Weights of a small transformer language model.
Training: 252M tokens, 3843 steps.
Each number is 128 + 32 x the weight over the matrix's rms, rounded and kept within 0 to 255. Layers, rows and columns count from 0.

# layer 2 MLP down (transposed), 768x192, rms 0.142, rows 510-562, columns 64-127
[[124 101 192 121 161 142 124 111 126 149 124 111 143 181 159 165 102 144 144 111 131 169 143  88 135  81 175 121 129 156  80  72 126  42 108 124 176 162 112  66 149 101 108 138 184 115 114 176 195 200 103 153 227 157 131 137 125 123  68  76 115 151  84  70]
 [141 134  88 181 165 213 115  65 144 173 174 118 117 143 154 136  92 100 142  86 105  95 117 166 128 114 132 162 124 130 122 133 158 210 131 101 130 109 144 155  87 162 138 159  86 159 119  89 109 134 125 106 155  81 163  91 110 152 150  77 137  78 146  89]
 [ 60 167 166  82 153  97 134 135 123  91 137 176 143 146 184 115 132  56  74  97 179 130 138  36 159  77 119 106 129  83 156 155 115 158  74 127 159  80 130 127 174 111 144 133 142 102 149 127  98 150 115 108 172 130 126 128  95 105 115 174 111 150 156 144]
 [124 131 175 129 113  95 126 163 127  82 165  41  96  80 149  90 137  84  55 137 149 120 130 127 146 101 103 139 119 112 109 135 139 114 134  80  60 118  90 131 156 107 129 129 160 133 188  87 115 173 167 159 120 160  94 149 142  80 144 112  89 152 100  97]
 [132  76 114 128 165  75 169 113 141  92 191  98 107 115 104 122 137  72 107 157  85  88 122 174 155 187 112 120 179 118 125  85 133 180 150  83 198  61 154 183 102 188 150 149 146 176 202 113 129  86 175 123  99 148 147 136 146 123  83 108 158 158 174 118]
 [ 52 129 136 164  98 133 168 140 190 186 104 137 163 137 167 103 115  91  88 104 120 112 140 182 114 169 110  84 147  98  99 190 106  94 151 126 130 125 119  97 177 102 164 155 152 133 237  96 127 115 162 159 192 150 137  88  77 106 144  94 114 146 102 136]
 [177 172 133 119  98  89 130 128 145  77 166 191  99 151 156 186 123 124  74 107 138 119 196  97 166  66 165 125  65 132  89 174  82 153 170 115 136  38 163 115 119  69 143 162 180 134 207 114 161 123 156 119 112 121 130 121 145 103 115 125 127 128 127 147]
 [117 166 131 115 120 116 157 147 111 123 103 122 174  86  99 110 144  98  97 165  83 124 151 140 109 143  81 106 156 107 172 150  81 161 134  96 177  79 132 158 145 139  81  98  96  96 132  66 104 123 153 145 124 160 125  98 141 110 182  93 171 202 169 195]
 [150  93 100  44  62 123  92 130 155 171 108 109  96  98 123 154 147 104  76 147 152 151 129 179 163 128 168 129 137 149 143  61 153 145 114 142 122 137 130 135 137 112 120 118 159 135  57  90 146  66 130 101 126  62  99 111 110  89 112 125 178 137 110 108]
 [ 90 156  89  90 145 111 113 104 146 142 104  90 138 105 147 162 105 103 108  99  99 156 118 130 109 164 179 131 107 165 116 145  99 148 142 134 121 123  97 125 156 194 144 142 121 125 157 161 118 159 119 151 195 161 143 140 101 119 133  90 162 137 138 124]
 [166 161 150 122  44 156 123 116 111 160 200 104 124 132 108  82 186 131 185 119 118 116 119  93 129 114  73 187 128 102 173 142 159  78 135 155  76 106  96 136 186 134 205 115 164  93 142 109 122 175 119  80 165 148 103  49 112  60 116  91 150  96 112  59]
 [125 136 114 190 150 135 127 109 175 146 163 122 135 114 188 117 129 132 117 119 125 120 112 121 137 146 101  95  97 205  87 129 118 141 179 128  97 145 130 161 132 162 115  93 162 108 141  70 133  90  49 121 163 122 125 137 139 131 132 151 105 169  80 148]
 [183 151 162 131 165  83  80 182  91  94 146 123  78 136 139 183 125 136 157 127 151 202 133 113 139 118 168  55 110 149 202 149 162  97 140 193  86 208  67  77 146 153 115 117 117 136  84 104 139 102 147 145 161  90 133 171 153 145 176 174  91 129 112 111]
 [141 103 138  68 127  91  83 116 126 128 152 135 143 159 199  86 157 114 156 111 109  76  72 152 165  87 137 106 128 137 133 149 155  73  77 102 118 102  71 153 121 122 119 156 172 116 124 171 106 139 121  54  94 157 184 142  81 110 137 122 128 100  95  92]
 [189 146 106 119  95 102 149 127 116 179  81 157 101 137  43 157 100 118 145 113 128 149  93 145  89 135 148 116  99  97 152 176 159 121 105 168 156 133 169 143 135 100  99 164  99 154 165  87 112 119  87 123 134 168 135  96  91 132 189 137  97 153 232 130]
 [104  38  93 198 104 169 153 127 145 104 153  55 110 100 131 125 103 107 158  89 112 121 160 135 137 166 126 160 133 127  84 135 138 166  86 133  70 146 107 113 123 107 129 137 169  96 173  99 130 152 150 158  61 138 141 190  80 106  95 156 176 166  99  95]
 [120 183 124 131 107  94  95 103 123 115 105  78 138 112 189 126 126 106 164 141 115 123 105 148 109 142 103 109 123  83  97 159 109 144 159 181 169 161 145  88  58 175 110 122 145 120 119 115 110 118 116 126  89 111  95 111 124 107 114 130  72 109  57  43]
 [103 103  69 181 124 128 101 136 109 147 157  83 167  89 194 162 122 128 113  90 123 125 136 132 154 127 151 120  71 118 117  93 160 140  93 104 127 180 127 111 103 148 126 137 143 119 151 121 136  94 102  69 147 132 182 158 123 188  96 102 118 116 114 143]
 [129 167 139 119 175 146 166 154 132 104 116  91 150 104 154 176 143 119 132 153  98 150  97 150 139  54 143  98 164 184 151  91  78 154 161 123 137 102  83 107 114  94 157  97 111 128 139  91 144 193 121 165 152 173 115  87 124  91 147  73 125 123  43 153]
 [155 100 155 100 122 119 187 112 161 154 125  88 138  96  80 135 135 130 143 164 154 177 134 104 106 101 106 141 135 151 104 125 130 104 123  92 193 119 156 103 106  88 165 111 127  68 142 105 128 139 162  91  87 149  99 107 170 160 161  94 126 137 149 165]
 [102 134 127 142 147 145 149 115 121 134  73 106 161 135 173  83 162 120 111 171 132 147 108 152 150 164 129 120 158 138 118 115 142  97 138 145  97 124 113 146  90  87 145 108  81 107  61 124 160 225 117  82 125  64 144 174 113 148 124 140 152 137 105  89]
 [ 84  95 129 118 141 104 123 102 128 175 162 165 139 159 143 129 168 185 143 112 168 142 173  83 151  78 109 105  82  99 123 120 102  88 163 144 152 107  93 114  90  93 177 190 116 170 118 100  77  94 163 203 142  47  33 176 113 152 109 151 129 161 123 133]
 [138 133  49 178 106 141 156 142 136 155 137 132 172  82 124 128 117 167  82 107 150 132 110 152 117 146 117 185 164  95 131  89 164 131 118 148 139  75 152 142  98 158  99  99 167  80 104 132 111 100 126 132  74 141  58 140 161 163 174 176 143 151  88 175]
 [132 152 151 154 141  86 131  90 128 157 129 167 156 128 132 127 156 110 138  97 119 133 167 144 170 144 144 140 102 130 146 102 145  99 188 157 112 200 137 149 173 159 108 108 202 123  52 154  90 142  93 134 114 113 110 137 101  93 126 134 109 145 156 125]
 [109  61 141 218 168 178 145 108 148  73 124 117  86 139 110 127 139 137 121 144  98 111  97 156 177 181  31  91 155 149 136 146 196 219 128 141 110 101 116 189 130 125 108 156 201 125 105  95 209 144 100 128 150 101 183 104 115 170 107 131 128 140 189 133]
 [173  86 123  85 104  76 144 144 109 122 159 116 137 127 154 170  92 139 131 101  72 121 123 167 160 121 109 132 148 147 158 132 135 140 134  78  98 128  69 103  99 150 139  93 114 134 121 138 105 148 117  91 115 122 102 119  98 167 152  98 145 126 130 128]
 [109 196 109  36 197  67 100 110 173 129 110 147 121  99 176 136 110  75 116 125 116 112 108 148 135 162 143 101  76 123 103 157 114 111  87 170 119 105 121  64 114 153 177 121  73  76  54  72 144 128 136 136 167 143 104  92 192 187  76 120  78 158 103 143]
 [ 97 119 155 168  67  78 157 105 146  13 112 144 134 160 112 146 133  94  86 186 129  96 192 169  80  92 140 107 109  66 158  56  73 140 140 153 104 125 174 197 130 140  89 111 148 139 184 140 121 132  93 135 147 166  76 142 111 148 189 132 108 108 126  86]
 [113 106 136 149  99 168 103 132 141 130 185  82 154  93 155  91  86 126 124 143 155  96  91 157 133 167 200 144 105  96 124 129  79 133 141 147 200 136  88 103 228  85 160 121 139 142 156 174 115 159 197  64 161 112 167 136 142 123 120 144  86  90 126 157]
 [ 47 176 148 132 239 124 165 177 126 101 108 110 183 134  97 174  79 148 116 101 117 137  94 101  84  73 127  91 142 116 102 123 120 145 109 126  54 178  84 187 142 165 137 149 109 118 140  69 104 146 141 114  99 193 150 114 119 104 147  70 109 190 114 159]
 [113 149  65 159 153 160 188 115 153 116 177  53  88 167 152  79 132  98 197  96  93 155  67 140 117 104  49  89 148 130  84 155  39  74 136  92  81 116 130  63 115 152 143 188 111 165 140 130  65 170  82 188 141 142  61 240  77 158 163 120  78 181  62  81]
 [123 119 149 192 134 147 156  83 100  97 114 152  79 104  62 132 152 137  83  85 109 172 130  12 136  82 138 197 190 100 195 135 125 131 134 100 183 159 114 111 119 112 164 107 121 150 101 105 138  81 154 134 145 150 163 131 147 145 170  95 144 159 135 129]
 [136 143 166  93 135 168 113 140 144 108 219  65  84 134 135  82 152 135 123  79  83  99 100 163 100  43 104  81 138 101 155 128 148 130 129  94 111 114 140 101  92 144 110 100 122 175 134 134 155 175 105 118 199 136 114 138 121  52 150 131 156 143 135 113]
 [128 157 129 133 196 118 145 118 151 128 148 129 140 160 160 126 143 110  59 174 131  80 153 129 187 105 160 173 101 156 119  56 113 135 146 139 117 111 113 114 141  98 104 100 114 155 136 137  92 180 122 127 107 167 140 143  69 184 100 168  79 102 127 151]
 [122 114  83 164 168 122  99  63 104 130  88 113 134  99 171 108  93 129  86 148 141 150 115 172 135 138 143 155  99  94  99 176 131 139 113 143 149  99  98 134 122 124 144 113 122 117 109 106 151 120 108 165 155 133 113 177 146  34 109 150 105 155 142  77]
 [190 100 164 122 154 142 161 124  87  91 140 146 177 188 119 131  98 137 158 148 122 114 171 163  70 140 138 148 182 108 118  95  97 147  69 130 161 108  97 131 124 132 187 190 134 127 168 105  81 124 208 131 121 135 148  97  82 141 115 171 139 158 110 144]
 [112  92 117 172  97  85 131 160  73 118 169 147 116  78 135 122 147 104 170 136 127 127 142  88 116 126  91 138 132 132 133 158 162 137 103 119 160 128  91 206 182 102  85 115 121 123 114 120 122 181  63  92 159 139 146 117 123 213  86 135  94 121 137 205]
 [ 56 119 144 141  77 105 133 181 159 160 124 173 167 112 173 120 176 166 138 180 173 160 111 154 127 127 152 133 128 104 128  46 125 165 174 108 155  90 142 116  95 152 136 175 143  59 140 178  63  97 104 116 158 120 112 104 117 159 170 150 125 123 156 126]
 [147 108  87  93 106 157 116 167 145 125  65 125 136 183 140 130 117 148 191 167 132 146 136  95 158 151 162  85  82 151 130 136  78  89 153 161 181 115 190 151  93  97 105 100 189 140  90 168 134 122 173 175 175 163  86  48 142 124 128 163 102  96 131 138]
 [181 111 188 142  68  99 137 110 128 113 133  82 130 119 165 133  76 146 129  66  95 163 176 101  92 103  69 147 117 113 125 145 119 179 105 138 148 104 146 175 133 173 165  97 139 107 151 191 129 125 117 129 117 113  57 139 104 122 193 114 150 153 130 117]
 [150 118 105  64 133 187  66  75  70 141 169 121 153 130  78 117 162 134 140 173 189 114  90 158 114 200 179 115 146 167 143 153 128  98 157 102  48 155 138 135 164 141 130 104  96 149 156  77  83 129 137 134 150 122  97  71 128  95 108 139 113 107  69 122]
 [132 173  88 150 123 105 144  62 144 113 131 106 100 111 158 103 172 133 140 124 148 114 109 129 138 124 112 178 189  87  99  97 119 118 167  83 131 127 149 118 120 160 126  86 144 174 190 110  95 114 123  92 124 110 114 128 124 177 168 111  82 117 132 122]
 [136 119 154  99  90 131 205 159  88 112  85 177 130  86  57 171 133  80  64 161 145 124 123 142 100 118  97 152 152 101 156   0 121  75 134  64 117 122 169 120 104 165 168 106 131  42  67 141  98 167  75  91  98 116 128 156 125 149 132  69 157 126  91 144]
 [131  98 102 147 165 152 149 129 136 158 153 133  66 179 126 150 191 153  97  68 146 123 106 104  56 199 116 149 118 143 126 109 146  51  95 167 121 101 119 102  62 182  49 111  64 101 118 105 147 173 102 161 132 143 145 111 120  90 139 144 147 138 115 114]
 [140 148  94 127  77 177 116  98  81 125 137 144  74  51 120 137 165  74 137 154 110 146 134 168 176 186 122 121 114  96 104 178 117  72 169 159  86 156 163 136  99  85 125 147 115 127  65 160 132  87 161 107  79 175  63 155 125 150 128 147 178  50 198 112]
 [ 82 109 118 140 105 145  84 135 110 164 148  97 137 116 131 146 116 182 112 138 111 127 165 132 118 105 105 171  80 171 163 160  93  88 115 140 122  85 109 100 148 115 161 130 144 175 109 110 129  66  71 136 116 138 119  83  92 200 104  74 152 186 170 123]
 [ 85 128 177  67 119 107 121  76 112 127 133 103  92 150 119 135 143 129 111 152  89 111 142 103 113 128 131 103 189 127 122 158 109 113  55 124 132 122  78  99 102 115 145  99  71 152 160 232 111 127 138 196 131 121  87 142  70 114  89 117 139 155 167 126]
 [138 157 136 167 149 113 153 149 219 116  83  70 139 119 128 173 149 133 108 127 115  75 102 112  96 118 128 102 132 112 105 154  70 120 130  59 117 103 138 141 129 105 151 101 138 135 131 128 100 123 208 131 197 205 168 117 119 153 145 104 137 152  93 158]
 [185 119 149 130 138  80 122 117 101 160 123 145 102 145 122 158 146 189 126  58 127 104 112 170 109  90 134 111 110 149 121 129  99 139 116 134 154 114 197  90  92 137 120 104 138 117 153 149 150 107 127 155 121 158 145 160 144 138 148 116 131 178 169 185]
 [129 144 147 118 160 113 129 151 201 133 131 109  86 133 106 118 122 117 108 146 131  81 171 147 130  88 169 120 105 172 118 137  90  89 120 114 128 156 162  98 172 105 121 129 108 162 140 130 184  95 145 112 147 152 169 149 141  98 148 146 169  95  68  83]
 [163 111 125  45 193 162 124 113  78  53 169 142 114 104 194 174  83 111 149  95 109 158 155 155 154  69 137 131  91 111 100 104 128 129 100 121 115 172 117 142 202 128  91 115 107 138  99 130 120 120 157  67 131 102 141 149  68  95 103 152 138 125 141 176]
 [ 89 138 116 152  79 111  95 130  96 211  97  95 148 165 101  61 104 133  79 111  87  52 141 149 144  76  94 186 110 123 133 106 161 133 117  99  94  97 177 114  96 107  96 126  80 137 171 154 196 153 133 164 118 117 155 109 118 152  85 109  62 134  80  59]
 [122 145 162 120  76 109 124  72 119 139 140 136 168 152 138 114 101  71 166  59 132 124 104 154 108 112  97 108 111 121 140 107 141 104 130 179 180 103 206 130 135 142 127 119 137  98 115 130 120 160 130 143 105 129 153 143  70 119 161 130  87 131 163 111]]
# layer 2 MLP up, 768x192, rms 0.165, rows 511-562, columns 64-127
[[109 152 143 131 161 111 117  64  92 175 131 143 166 124 169 162 125 114 123 145 132 153 103 103 158 160 145 129 108 109 198 114 118  86  93 132 115 102 112 103 150 118 152 130 127 159 107 113  99 107 118 140 114 145  87 111 108 136  58 149 120 122 122 129]
 [128  88 119 146 166 191  99 166 117 105 179 200 157 136 167 110 140 106 108  68 128 159 126  75  80  84 100  99  94 108 178 100  83 134 104 164 115  91 145 125 135  92 173 110 124  35 114 204 156 134 137  98 148  70 128  90 171 111 192 141 145  97 163 146]
 [119 119 113  91 119 101 108 128 196 185 113 135 156 144  86 129 141 128 157 201 165  86 160  72 152 113 135 164 158 163 135 119 106 102 106 111 168 151 156 159 206 206 118 154 117  72 127 143 133 104 125 152 166 127 110  74 176 154 109 139 166 115 167 177]
 [127 137 120 202 167 186  94 201 172 159  97 136 206 121 114 141 172 120 124 155 145 150 193 119 151 143  95 100  78 100 146  61  99 179 178 121 127 110 162  86 104  70 149  75  55 126 208 126 144 111 117  97 119 129 177 197 207 188  45  72 123 179  97 106]
 [ 94 133  92 160  89 137 159 128  97 190 160 161  50  39 175 108 152 130 112  91 178 169 123  93 137 121  79  92 184 146  87 153  94 111 140 134  86 145 165 102 137 137 233  93 183 158 185 180 114 132 162 155 119 211 147 163 101 150 104  63 156 124 169 161]
 [108 109  96 168 154 150 152 126  99  92 142 167 103 148 100  77  70 158 150  66 137 145 101 145 143  80 136 137 107 110 114  96  97 156  82 147 172 114 151  79 102  98 141  82  80 141 157 176 148 165 159  45 138 146 154 129 118  52 105  30 100 135 146 161]
 [131 180  63 168 140 131 128 130 170 153 185  80  79 112 157 115 121 128 107 105 218 197 160 113 151 113 130 162 124 103 117 128  84 138  94 115 140 121  66 131 106 140 156 173 157 144  81 164 128 196 138 168 152 146 137 153 153 116 142 166 146 114 209 142]
 [ 93 176 158 123 133 171 150 127 176  80 120 110 162  98 122 128  81 143 128 132 141 129 159 109 146  99 133 119 161 114 170  64 119 118 133 164 136 121 123 133 141 180 146 138 118 109  95 121 117 146 113 122 116 179 185 159 146 140 100 112 103 143  73 105]
 [ 88  69 141 195 193 170 204 133 135 127 143 113 121 144 125 132 108 108 159 109  92 102 138 141 123 107 155 211 190 118 118  77 186 129 122 104 129 119 120 133  81 118 129 115 105 106 127 161 143 137 159 133 134  82 169 163 136 147 113 158 153 134 131 130]
 [114 156 172 128  76 114 107 102  98 195 167  62 106 206 141  75 169 100 138 121 117 177 135  93 152 104 101 161 187 164 171  94 144  53 163 104 134 115 116 106 112 138 192 215 106 122 163 149 198 116 137 123 203  85 112  97 122 205 146 173 165 123 133  72]
 [145  97 123 113 132 168 144  95 150 130  86 113 135 107 135 129 166  90 110 138  77  74 100 130 104  78  74 168 125 212 150 149 120 116 155 149 105 176 123 129 120 114 155 102 169 148  87  93  86 161 142 136 128 121 100 127 101 154 191 151 170 175 124 159]
 [108 118  81 124 145 172 118 149 154 140 140 142  49 132 214  41 171 144  96 209 167 135 131 105  90 157 145 112  86 117 131 140 113 176 108  46 178  97 173 114 103 135 137 114  87 138 156  62 140 143 192 149  93 135 111 117 146 106  96 177 134  84 174 163]
 [ 77  81 108 107  88 114 131 109  95 128 122 136 144 161 109 132 190 126 124 197 125  34 126  79 140 138 110 125 136 123 148 137 106 160  60 172 125 153 159 160  79 170  87  74 175  79 101 110 148 111 158 172  81 142  93 204 113 163 156  83 145 135 163 111]
 [105  54 124 162 102  73 176 113  93 180  90  86 114 202  85 177 132 128 141 141  98 157 137 138 201  87 141  98 123 158 151 110 148 121 103 183 182 139 160 182 123 149 129 120 103  93  92 122 165 130 141  95  74 168 145  76 118 143 201 132  80 146 123 120]
 [ 88 209 169 112 173  84 175 114 116 168 131 156 172 146  63 148 112 150 154 184  82  94  85 107 123  71 123 138 130 124 151 145 134  98 180 104 203  83 124 162 173 105  86 118 140 152 144 150  92  93 105 105  92  91  91 100 186 157 137 157  89  70 115 129]
 [198  92 134 125 134 120 109 102 156 146 148 102 179 172 130  87  58  72 142 170  95 167 102 131 112 107 160  98 120 102 146 122  91 143 166 121 119 114 137  76 154 155 134 139 137 132 150  84 113 149  93  84 164 157  61 108 123 112 178 190 175 114 106 141]
 [161 159 193 121  76 123 182 197 124 136 154 129 124 157  62  51  74 126  83 102 174 113  98 117 132 145 188 125 121 181  96 107 151 157 102 120  86  97  94 159 180  81 129 139 118 132  84 143 104 148 161 106  72  27 127 123  98 133  81 126 138 192 124 138]
 [119 120 134 210  81 145  92 162 133 194 142 156 142  97 107 130 189 122 145 155 155 126 109 136 128 168 157 140 160  69 123  84 162 115  60  89 101  91 167 138 164 123 157 104 138 255 198 171 195 146  52  89 145 104 121  87 160 133 157 191 115 128 194 125]
 [144  63  80 141  91 127 155 132 154 129 132 133 124 125  72 140 116 161 160 127 142  92 127 150 104 113 166 141 110 134 105 164 134 130 106  67 138 123 120  86 114 177 143 115 167 130 146 142 107 154 131 114 166 162 152 112 138 151 147 163 183 112 141 124]
 [ 80 140  86 115 117  78 112 146  82 102 138  83 104 136 141 162 128 158 159  99 161  79  82 123 172 143 120 102 107 151 156 157 101 133 166 165 153 129 100  96 120 121 105  84 130 150 135 128 141  96 101 212 156 137 123 118 123 131 125 112 109 125 154  96]
 [121 185 165 128  72 164 129 107 234 166 147 143  93 142 153  72 153 121 144 128 128 118 149 150  92 180 159 148  96  89 134 131  96  60 133 130 195  54  90 119 149 104 147 105 126  98 155  77 161 156 151 148 129 127 115 102 176 123 120 142 158 151  95 151]
 [101  87 124  64 144 144 138  98 173 171 141 106  68 106  66 158 146 158 105  91 152 159 177 144 113 112 134 153 100  84 156  83 144  61 101 150 151 110 100 144  74 146 169 115  76 122 104 115 160 152 100 114 170 147 115  91 124 126 149  76 154 116 131 100]
 [173 146 144 120 136 115 117 103 124 129 149 152 108  87 168 105 116 163 115 111 160 125 158 137 136 156  96 121 101 129 127 151 129 120 180 151 185 170 118  83 135 126 111 109 147 152 144 101 168 144 134 110 115  89  80 174 149  94 121  93 165 134 131 143]
 [136  97  18 150 104 118  86 106 187 142 123 104 180 176 105 130 129 116  82 132 157 121  96  77 118  86 142 140 198 151  85 105  89 131 155 131 144 191 145 146  84  90 155 167 178 180  94  98 159 139 157  95 123 161 134 161 109 156 147 114 177 179 140 170]
 [115 141 162  95 173  91 118 121 178 164 115 132 102 148 156 126 184 126 141  51 154 111 149 148 124 100 154 143 135  73  79  97 120 118 114 155 125 135 128 106 104  97  99 196  74  86 125 169  82 162 153 134 146 122 150  69 148 115 133 146 131 124 132  99]
 [208 121 109 133  66 146 150 138 156 101  81 128 145 139  78 110  77 129  85 186 100 173 128 161 160 148  99 117  86 170 170 126 119 174  97  90 174 156 114  70  90 102 160 105  92 138 115 129 191 144 102 129 164  74 143 127 139 104 155  92 152 110 159 131]
 [127 138 119  82 114 168 117 149 137  79 144 127 164  86 136 175 130  85  77 106 180 151 130  56 125 136  89 124 127 120 140 124 129  92  56 146  98  98 140 140 104 162 105 109 187 152 143 137 169 130  84 110  56 174 191 156 117 115  54 119 175 140 160 161]
 [164 137 126 162  97 156 120 126  85 103 142 121 142 150 196 162 157  53 132 123 122 175 130 113  95 118 123 148 183 141 135 187 121 151 152 163 105  60 145  91 172 152 169 138 153 112  79  49 124 183  74 102  63  84 138 195  98 165 117  36 126 139  79 123]
 [121 137 154 148 172 165 147 154 155 166 127 135 144 205  74 129 142 146  72 146 151 141 124  96  85 128 121 107 147 136 127  88 119 176 161 165 101 164 137 156  82 108  95  77 151 141 132 126  94 145 132 127 144 118  92 114 133 187 129 126 175 126 113 190]
 [164 146  21 122 124 127  91 206 138  95 128 155 116 142 186 111  43 136  91 109 138 194 126 124 131  39 125 123 112 139 117 171 127 134 126 171  89  86  90  95 101 160 173 146 169 185 117 166 187 124  89 148 125 112 141 140 103 163 144  93 109 182  58  70]
 [154 131 103 138 126 138 146 174  68  91  81 125  53  71 162 116 153 118 157 114  91 103 149  64  84 150  48 133 121 140 136 107 144 112 113 110 148  88 106 134 168 117 132 124 139  99 146 139 113 108 159 138 201 159 157 160 172 138 125  87 168 178 111 139]
 [113  76  67  76 119  53 142  79 119 107 145 142 121 123 103 121 177 179 150 121 231 123 147 115 120 178  81 121 140  96 100  81  62  84 112 157 137 141 123 135 101 137 123 106 101  79  72 120  88 154 118 174 132  65 141  96 141 174 139 118  97 137 200  87]
 [ 95 176 102 180 162  65 143 129 114 158 141 144 112  97 106  79 143  94 106 145 182 151 141 143  86 144 183 115 169 109 114 108 109  98 152 144 116 162 169  79 105 106 122 140 145 149 140 155 131 151 113 155 102 159  89 167 127 188 120 116  89 152 191 160]
 [141 173 191 121 162 161 144 146  91 114 133  94 176 148  60 152 160 127 166 163 129 175 125 109 118  51  80  55 118 166 130  36 150 101 123  76 105 119 123 122 153 136 134 132 173 122 127 178  88 103 122 118  97 181 109  97 127 116 111 130 139 150 152  94]
 [127  96 157 118 120 144 135 143 127 110 156 105  87 109 102 153 111  78 118 121 120  98 106 154 145 124 126 124 125 114 105 145 122 115 101 143 157 122 132 126 121 108 135 195 177 174 152 140  85  94 145 134 103 136 140 113 112 142 140 152 133 147 115 142]
 [164  80 191 130  91 113 147 106 137 112 162 101 110 188  98 128 172  72 163 101  27 100 141  85 133  67  94 188 203 105 148 102 121 161 104  82  78 133 145 153 166 143  79  99 120 129 157 155 121  94 150 141 162 140 128 142 140 176  97 130 102 160 163 158]
 [127  98 114 155  91 133 121 146 157 173 191 157 129 128 166 123 122 114  99 121 184 157 183 143  84 153 139 154 154  98 100 108 113 160 135  96 103  92 162 139 121 136  68 118 143 169 165 172 144 145 142  86 155 114 102 211 108 129  99 109  88 192 132 160]
 [129 163 120 152 156 121  98 162 103 133 115 105 124 101 127 131 118 121  75 137 138 147 153  73 171 177 116 108 152  82 142 139 136 110 159 127 129 134 163 160 131 170 123  96 167 137  40 133 100  59  58 161 122 140 135 129 136 157 169 122 125 150 182 149]
 [120  99 146 154 163 107 123 157 106 106 103 180 146  88 135 128 176 106 116  91 137 144 122 139  75  91 148 142  99 139 107  85  99 171 171 123 114 158 128 170 149 138 126 109 143 114 136  81 149 102 116  85 103  98 129 141 113 144  81 119 171 138 185 189]
 [119 139 150 149 115 119 127 151  96 143 162 169 105 127  98 109 139 117  83 132 140 119 112 146 121 135 151 228 124 138  91 126 185  78 155 153  51 137 198 115 125 133 157 115 154 101 126 157  90 115  87 110 167 146 151  91 109 106  71 134 165 137 118 108]
 [136 113 113 122 113 129 171 124  65 167 154 116 137 104 143 110 151  93 138 188 147 167 120 128 112 136  73 150 102 123 178  98 172 114 120 146 154 122 114 116  93 138  86 166 156 149 127 143 148 134 137 123 124 103 110 131 158 123 136  94 113 183 141 150]
 [153 159 142 146 106 158 152 116  99 111  17 177 127  75 112 133 141  87 110 124 173 165 151 179 171  58 168 152  85 104 153 138 155 121  78  72  71 122 168 149 165 119 165 127 132 127 177 100 140 174 109 125  70 146 193  93  69 159 138 151 103 206 138 125]
 [ 91 141 140 126  59 132 182  87 116 122 136 105 108 141  89 159 160 130 161 122  65 109 145  83 113 159 100 111 115 133 139 147  94 120  63  53 135 121 115 130  89 182 106 102  98 139 128  94  93 117 147 111 130 123 160 109  95 121 125 125 135 155 150 116]
 [ 96 125 122 143 186 147 171 119 143 134 108 160 120 100 143 144 153 158 117 118  99 117 106 191  95 135 113 138 163 198 116 167 138 113 122  92 104 104 209 187 121 106 126 146 109 129 106  99  80 133 103 136 105  96 137 155 170 174 179 125 146 134 176 142]
 [156 106 164 160  25 122 157 133 155 125 101 150 129 116 117 117  90 177 188 145 129 126  92 127  70 144  86  73 144 156 124 122 152 108 103 172  84 128  92 151  97  95 173 127 118 126 125  95  92 177 147 142 148 145  92 128 134 133 137  87 176 127  95 115]
 [132  94 114 158 103 101 129 118 118  98 164 194 136 115 117 132 110 117 122 116 161 145 148 127  94  65 140 108 151 117 161 117 149  78  98 146 156 168 129 130 109 116 181 183 185  77 128 155 155 133 129  90  88 115 108 136 148 154 152 131 100 148 137 165]
 [137 144 117 112  95 143  93 141  92 145 139 161  86 147 148  84 132 130 134 166  93 197 138  82 114 118 104 125 125 152 157 109 133  99 124 153 171 118 159 151 134 111 116  78  84 159 188 162 182 143 149 149  74 142  98  89 128  93 121 148 128 146 130 119]
 [135 153 110  75 125 110 125 167 112 116 137 116 136  78 118  85 127  77  68 124 146 135 159  59 148 117 156 168 109 157  94 174 161 169  89 143 105 149 110 153  83 101 174 151 133 124 122 148 124 131 100 116 120 163 130 107 181 143 140 100 154 109 118 116]
 [ 91 127  85 105 109 144 128  98  85 139  78 114 131 116 141 199 136 158 130 170 116 196 131 106 102 177 121 142 172 166 110 121 138 168 154 160  93 153  84 135 177 129 126 143 108 151 157 205 105 112 119  85 122 174  74  86 106 124 125 123  83 133 176 122]
 [107 110 196  86 139  86 159 117 125 116 116 123 120 148 147 137 149 154  94  94  68 129 197  96  38 152 108 117 115 128 141 122  91 105 117 136 180 119 119 107  98 137 127 162 127 162 186  78  98 165 118 116 183 159 146 167 143 147 132  74 142 132 198 176]
 [107 166 168  87 177 118 148 152 146  95 120 175 130 126 128 127 120 127  66 163 130 176 142 102 135 138 116 142  97 153 140 130 165 165 111 169 205 112 105 215 104 140  53 111 170 116 109  79 107 103 187  76  53 114 164 146 155 125 120 146 161 108  78 126]
 [108 147  94 179  92 131 152 158 120 147 127  73  87  91  94  78  78 169  66 104  88 124 117 155 107 139  95 100  99  90 159 142  73 124 171 120 143 101 145  93 129 171 107  66 118  81 119 139 147 115 112 142 108 130 153 154 119 146 180 173  76 119 132 139]]